Each number is 128 + 24 x the weight over its row's rms, rounded and kept within 0 to 255. Layers, rows and columns count from 0. Numbers have three digits each. The size before them is the row's rms in percent of the matrix's.

# down: layer 6 MLP down (transposed), 768x192, rms 0.0486, rows 347-393, columns 0-63
# up: layer 6 MLP up, 768x192, rms 0.205, rows 348-393, columns 0-63
down347 095:127119129177140159112148116163098126163136130118158116169153143111094160145117133128113145107176162126118129191127155130166078138141140126119134117111152137091171109151145138177141105107102136
up348 102:137127117131151126105141169121134097204148137138144123145071143145149112147121115150089135109161142133129101127168136135151114181100117154104086112159112146125105133111149179169131127164140136
down348 103:149148121146146118135119121120126129105168130106149139126139127135137096124107148124101120147140108133151142133082138125098054108114170169130139093126136138104118159115085153121144098116110096
up349 095:145181089117127113133160134160141181120110124104126144130133101135114100123122104124116110151124134097096099119116138095154122133115148120180153104148142173146126138113088070107190120140177113
down349 096:137125117115149130145120115122101105111157131114074148122097145126123146116095121114177153158129147120149134124172118119134123106163088135127113145142078147144112120144128142101158135078103149
up350 104:118094183083118125136136098161177128157110161126152130102160169128088126108112134137170143132145147183126111158121146141136104095136114136133106138107111080127098123136131129179163186120164153
down350 097:118085127128150103145130109134134097174152101136130076107157117149132125158122104137138110177123157091149166138128100161125150132159162155142147164134128132104116151102154151128136123110107105
up351 102:099124133150123100155160072174117108154138150107125105126130147156148121101144101127165173144119117155141084147139119162078158117160155081157101120147116112158150155113131106124129098103128131
down351 097:140152126108152166104095159106166198129125135148161112131128121118113163117138121126120163116117132140124167155141095118165141104143125134112128138118106101131117142150123155147117148168140092
up352 105:108108163114090150149137133108153153091107144133147138107081146136128112140161121168126152107088122112153184132130107157172147126110175135126111130129116119138143099141155101123135130080129172
down352 104:128130139136105129157141163140132106132117119114116119134106125136093138131161154093105117165157112103123184124165102132137155157149126176123134119184074135147143092116118146124122125141161160
up353 099:175136114114105153153108110128169121129128110126142136101119130114125129106097129138130110108136078095142083157092115136160091066126110159057103143132144128169141125115142141178153126084148096
down353 101:105135132132111117125137110105106155177139130092101107094086089108116143126130163122143150124121110137108126124171120185108141134103119136149136099109161107134115105085148130090088134111082066
up354 092:117135105102156113127135160179161121150097126150122117139140170140106141112114170129132110138105105097138085065122140130152091156165182120159144132105147146130149166107127168123148135127116148
down354 099:134111140131139124180117131112120108121104160182115141102090142118166112152155124121142128118141127124108105138119099149138061120140100106104086136124107153080118098155125112111144126123129147
up355 098:130122093120128123137103114079153098065140141121128152132139138151160098145126108135156128151151132149156143085152083132087156106193108126131122112137090100080121137125154128115093141178170099
down355 107:125160159125131100119166127098092140167146163133125116119172121084053129151100116099100091135136116131133101136113118110109106155132140154136131157144148177126121103125091152143140082148101106
up356 101:174101148140134132164131099127076149094127148142116128122103112084165080085136114129110138140105122162173147106099104143110104104087101114150131162144107161121116142110120170122090151171140127
down356 099:120108138097124137082082125122124136137118150107087132144169131155165155110131147138154188149152177164123153116094166143142158114150130118082120130119193142150131141133136134180119129092091142
up357 101:123092110114124149114096152103145190122188083147142135119082101123145140134141121135141138166140159091067117108120084094129170127137148094107159130155138124106136141115157138150145135100114145
down357 096:143134124172127137158112083131113114140104142075140119123134160146140150156106120140147129141092156113127070148148119108123135107109109096146142110148135139139186101168164114138107120152135168
up358 102:135124094177160124157105182122135115108127145140167114162108142119136104140171109111144139135157125146122122130147146124134094150132092118129083103145138124110122115087130102140124132121117147
down358 103:084105097121095153120130125139133150128153165120158161128143119097165090156111137196129093112130150128147130111124107127118082135155100123139153112136126101097089173123147126100116119098099172
up359 095:095105087093134117136145122095154119117101141129146104122137122081099093129113172144155094109112139119131146112176125177114131114170134093142139090147174104103112174169162123156135133166161178
down359 099:138156161103171104145140163157126148101156145135115137152140142115114142139151124135131146160135136119067087123118092099148082118084131141145097153126170147136186087122132122105129147132130120
up360 100:146113129138118104109119152085078130129122128141113137121107092131113138125120121170096134161125118106120135141134148141153103139179130133138095100143129131112109156152137133168114108083094105
down360 100:097146145159164167187140134134130174127139126151135172132079201141143121094137114084085164135159166159118104100126132166119150101120138153141106163108103150084085186143111124138148116175182170
up361 098:132096109086052112162121148115115138111140128102146151157108148123141126175122127171145104097147161117167147103153161142132154162141137096072125079161133137138140133147114149110137100115151123
down361 100:107158116091160121081138104132110132137136146141118114095152104109121104099133133123121128118138119112123135132097136135147119110148138128137084152099098122148064105110148081116145137163119109
up362 103:132109145164113135164137153122113153122122171122094103085088116150115132184101117131128120144125126134153095131193106117122136145113137099156121111168119156162184148156097132155084107093121097
down362 105:137096058113097123112095118119125116181099076112153152085142133158132137149097135148101136106118149126107123157133175092107114153128119140101149110106103104104070112131124135095138118137174111
up363 102:157137162121125107175130107145117079125156145115147142133124076128135096137102128125195144123103094143124099143133124138148122121094161148116117094128128114119133092124131126107129122134079161
down363 101:103113183141123109168147121116171152128144124120139147125117121139099123110158120114175176082143162123107137093135129133090132097165111092088123166101122122098132147121122108125149116112098138
up364 101:114109094162115162124185166127099147144145098125080104148138130116130112121132160112125121166125099137117148150111130160144130095168150110135140139147104078138133108194148088149114122086161096
down364 099:185140126109148124145104122156136182117122125127076125148148128129153092115123112114130077125096128114116156136138104124165145163129117133129127132105150144128121118089147100091126128100101172
up365 100:173110163098121133098105138097121146137144142152111111138126145149138133138148107145130147152115111155141166126126129102124120131116133134143143139109139167139126146051108140121124142148214120
down365 103:157158150121076099155139131091123140124127110157139156107078130141081129131150116097128140132134136135130068182139108128079132124163154129092114170069121103128113104157115106145165128133123140
up366 099:132104144101128133145137122134098109062156135118137173134132153110173134138092090150114117132102088139123132124113129103111155105141133134112105116168187130129133136110164113128123094106157153
down366 096:165153115110127123106117116184108092131099124103144149124150078160144142107105131128140117141132110106114095064172117118139109140092128100113158097103151143187096092166150108112148139144131155
up367 101:135177134113106167163045149122147140085106115151151118145070124144136160123103141106129116142136106140143115151111110104100129121118131123152126150113138125134113155099154138148110129128164137
down367 098:092122115128152106132149132128106162117138140174112136138153121140129167152083140127157180140128154109144133134098113116091159139131134187120096124138139165088101117157148095136140119120178083
up368 097:168092143131131133111119128133143165122150096144103111133118105131102124162070143109100127109136124090119151092146085141151139168115125090116108142127130153130105169103118157107200121105086159
down368 103:076142129126161122097161152121106129130127158125115129077098085132070148116165136127118112146155101147147133091080158133135112122124104074138095139102149098131117124082108119119078162126111119
up369 098:093106110151125089095139121120115124139126136143116101155150129117140199143131158110147151106151109118132140106099125174195141108143123104145125131159131169089149114107136156117104147150153122
down369 105:160141135112160124100129130093112126120084124156137182127116200105142128097092154134156115141162173132119134110149124073122102106135138112147159106094141100137146125137127121142151152135129121
up370 103:134093114126145135149139114145130140097132106136158171114132109075116083116157144144164099141126104118099124091145091174083106117132108097123124150142135112084103133146186178106123093165150106
down370 104:128141118122126104129125169111085101126127073157107103126116129183113143151099135124087137154129153112092115177109152127125139133164120146152140131115117086150177114120060123085148130125121095
up371 102:135102116081160145125104147150112183089160127173112099097137125162128117103131174172135124068182139123139067100117154139116112161140101127121098126127176142113083154142141114129105144121127123
down371 093:146121094170162134147112099121104134140109129077112125144108099072146096096149152125109099161166105111140116129129140130122111120117102129133107151116098093176136101158169126114158099172147127
up372 102:074186127122102135145177079080146161096132132148114089116116091125154166119131157123115135155099141125125143107102101119127087136097105114117158125119153115123140150130108164134135146101178108
down372 103:124120174113102156119077130145098122118136100077141129130125145129095100096082137118108142118126135123124161164138126094071102146147166095140154142122160120137141152138116092172131108101118171
up373 103:127118133136138156171155156099121137128182139153118132177115161171124142142106047157120142094142142141108117108114144103071104136129126129121120118141100141128139130074102135122103164114100162
down373 103:205139126104117138164119110104123123062088095140103126117113114121124114126144165168108123100115119110134139146188106103147134099138123113146148158099129092164137099174146168130168129083149112
up374 102:155160121108103123131161111104085152114127130139105126140117130107089143121098133109102119187147149124105107102113123094146136114132130130128108089130134096077117104134109130148144141120107142
down374 100:074137103119096093123152144103164137103154157107115168138128089123115122132166141119124130111055166157135110145157101149148112129124153147096122120109103136159124054113118111117126122112128124
up375 093:106156152080137114123144119124090101066127167153148130089135133116153142108103124096144127132098140193133127144145103139110129106165151123121083120137101153168136136148110146160127153151154119
down375 092:117100120114122155150149166122137146123135091113134160163139156120119126169156155123124171117164099130117133170122159133109129111080117112122130135118158114075110138105124100142104083112093112
up376 105:144163099152161152119130168113122174082134133129142172106114105167125111113152166135121157141114123117170144098150113119067102123122146120162138129161161131170113137098138123133122171099187098
down376 099:083153169163176108113145121147119155160170118150131112163144135143109102094145110152117093117141152112119090155170134122145201136123151137097112127110092130146104120123084116134078129091099129
up377 096:118104109087122126157106107137130069070122163124138140163109147156182105118129143118166155145132135170158097123142113116131095078141147118149120143135143122101130149109091122154139131157143134
down377 100:109109111165119142141101160120098086152144149139130144127146145112104113133116185125139125155144164073128088115116126135181127173109090143119105145125135086160118149171096159106147136085090156
up378 103:155123162122143142186085122133115088119158122088086116142146105117144131150156117106115098106127117114073121174156120102172138133131139148121127106118122108113111146095134100184147093077143133
down378 103:153121129110182129097107089154135094112096107174171159137086142134137118066137101150132158164110098118163114159145137148124113113090136121117113084132155149136079123193148123128163161127113139
up379 098:163085174112116159109108142157133105143133112158137106080129110158147126112167138165122162144134109098122109114113148110136132149172174101144152112166113137133124125137130111099082093101080111
down379 102:146109116060109099111123129128154137087147129117140110176130121147128136120127159112113108126144133155123160113126169138155132091123086148132134174132135179164131134190122132146147105154138167
up380 100:160127139100140142129122122089075142180112121130100134138106139143137117099124139102110087131087102123136079114082144117122117107164148110164178133144131104124170125082141117075121090105132156
down380 100:145174084104155088135118140120159164136144139161161116093089195157139131147104130110139088132114150123154141138139116087136152112108112131093128099180147129105136116101079146162156094172108149
up381 102:088125124122119119163127149146122124118156131113097089112125128144100157080159151097090158137137132156148129140091094128090155128151093116177120108162154105141176103114129122100143170124155135
down381 097:109149091161119169123111101166129106114175118162123100136117111111124121144099150150199128124119167103140117175132112134076113146137101174113126166099108153112081122105111154106155128107136095
up382 102:135164138099138108137142139071119139104150124124076105124094134096152119157143108141130148147144134129089103114097146103107157116136105163126119108112144155134121145127132129112132148130137116
down382 103:074139126123147128122130140159147135124171115137121140166128148115151130107143174081093131092143111148105144098124138155160142134115165087121125127125153114125116095123160106157131148098121100
up383 106:154073113118097144089139075171128152128118151114128108120111146143161107165103142118138127173152125097117138124171126151123133095139122129121092108118120174100127099178121118124098118153133117
down383 103:120142148177113156117097163149159088138117094154154143108147176113098099118087114140158118093172100121112148115123169082116146119116118130123139122160138098127113126112113135132095115119129103
up384 103:106104105136121162115132132136132107141140087128099139123073086123154156137103135077065112134162134122187127098133134124104179041093121098118147131122136123151120161111114100139106137144123109
down384 100:122106111202155157096128126136158105068134096111126126143115111152109167136103125129136155111093144117126134128151108142139184119115110124133119126120121092113087117125117162112117112124071102
up385 098:144154117074091092148128163153139136160138075139128126136130138097156151125138122122135138145108118118116138132157133135097117104135162117134118153154119112100141110105184117138083122146111114
down385 098:093114139176138196127172124089169108119141118152116114147124145145145139098097139126109123102168080123105124157080117129152146129090109152123125099136122133111095119123108126112145143114127168
up386 098:148133089096094130131144132136113122137156100076118091183107115118115135131129137145110130129158162101141117079108129117124128120180138154170143087112140125140170099142159153116142149164114099
down386 100:101149140107113136166126134127118115111135102193131101126148129159070085134116123146168140153081091115098140164155105131119118134142156080133135126118143121117142119112136124175090107143122136
up387 098:153103167063108183103117107096128168119169127145152123159135128065095074106121144154103158137093149166132118118144141139100175129131100111137140155120094138113100101113175139106138131119159154
down387 103:116114134131110149118103149092160114126134165128157126156122108130120124090107131087115172196121139102125117136140166146149133147131098120141166120136131120163145162119120136141153132116155162
up388 101:065116154134157163105126132127166097136161116121132124167114176123148104132091106165074115158127120085084120162116135119196135147150141152112113083137126098110134117132104145115125123105124130
down388 099:121136137120135136146160109152060133111103128112141135109151120153112124097114126134196174147132086135109104132076162175119136163097136103099135129119131128146112145141105120142088148150146172
up389 104:138158108124123156118123128153116142134152137135171156133152189099151142146149088083130102099125099090114136131154175152170096101128163096127127125119124140146179180100127155153131131164154141
down389 103:107154123163124108155126119141118145152111094134129114115097073142115154125146114076092126177112140137106128090084144146162148140130121094127131110136142107136110141060121156115115126155141176
up390 096:183132145103142121168125132126149115116144124163083127131094142097144108135120137092177107164141132133105133176149111149127141131155136124145126113155108114155129135137180153107140119100097118
down390 098:116149112110098077143163143103139169116163083138148118120100132132126142145149133087120195115120135118129144102095154106149096128186068120108180108080141103138141127140129110131106097173149149
up391 106:122130135160112140180118155067149136096116126083124110108137148152137156125139108148128123123150114086149117122102113160163125140145154109152161130128096148107121126146153167145132125168090092
down391 104:136149131119087132153104149111104136131093146116126149078081119172159099120108149138129135106126099163106104167135168162085134042130142106111109096104129132119142129119138133112128166110117146
up392 104:101137118149172162103104118119133134135148126136163091145094112104091123151153107143133153157102114136130112148167121089118162097131111110133122140173133173132111094085103142134148112147142141
down392 100:184147163114144131109175074147153138130137143094123156135193125102168163125100082118136157164131091120106147109148151151120131163111106102109139158139088140155115126131149117111100100169128155
up393 096:118130109146148118117148116140099194158147161154117110171082122139137132116147125112127133110117083099125140169140147137125117067111137140144121125137164109103166151115095109133188138126138137
down393 097:135122137089129117119127121123092099109092133068142154102134143114104158119174104135118124140156124140104114111158145098110155177076138089108119125105121161136107121134177113103116092133148127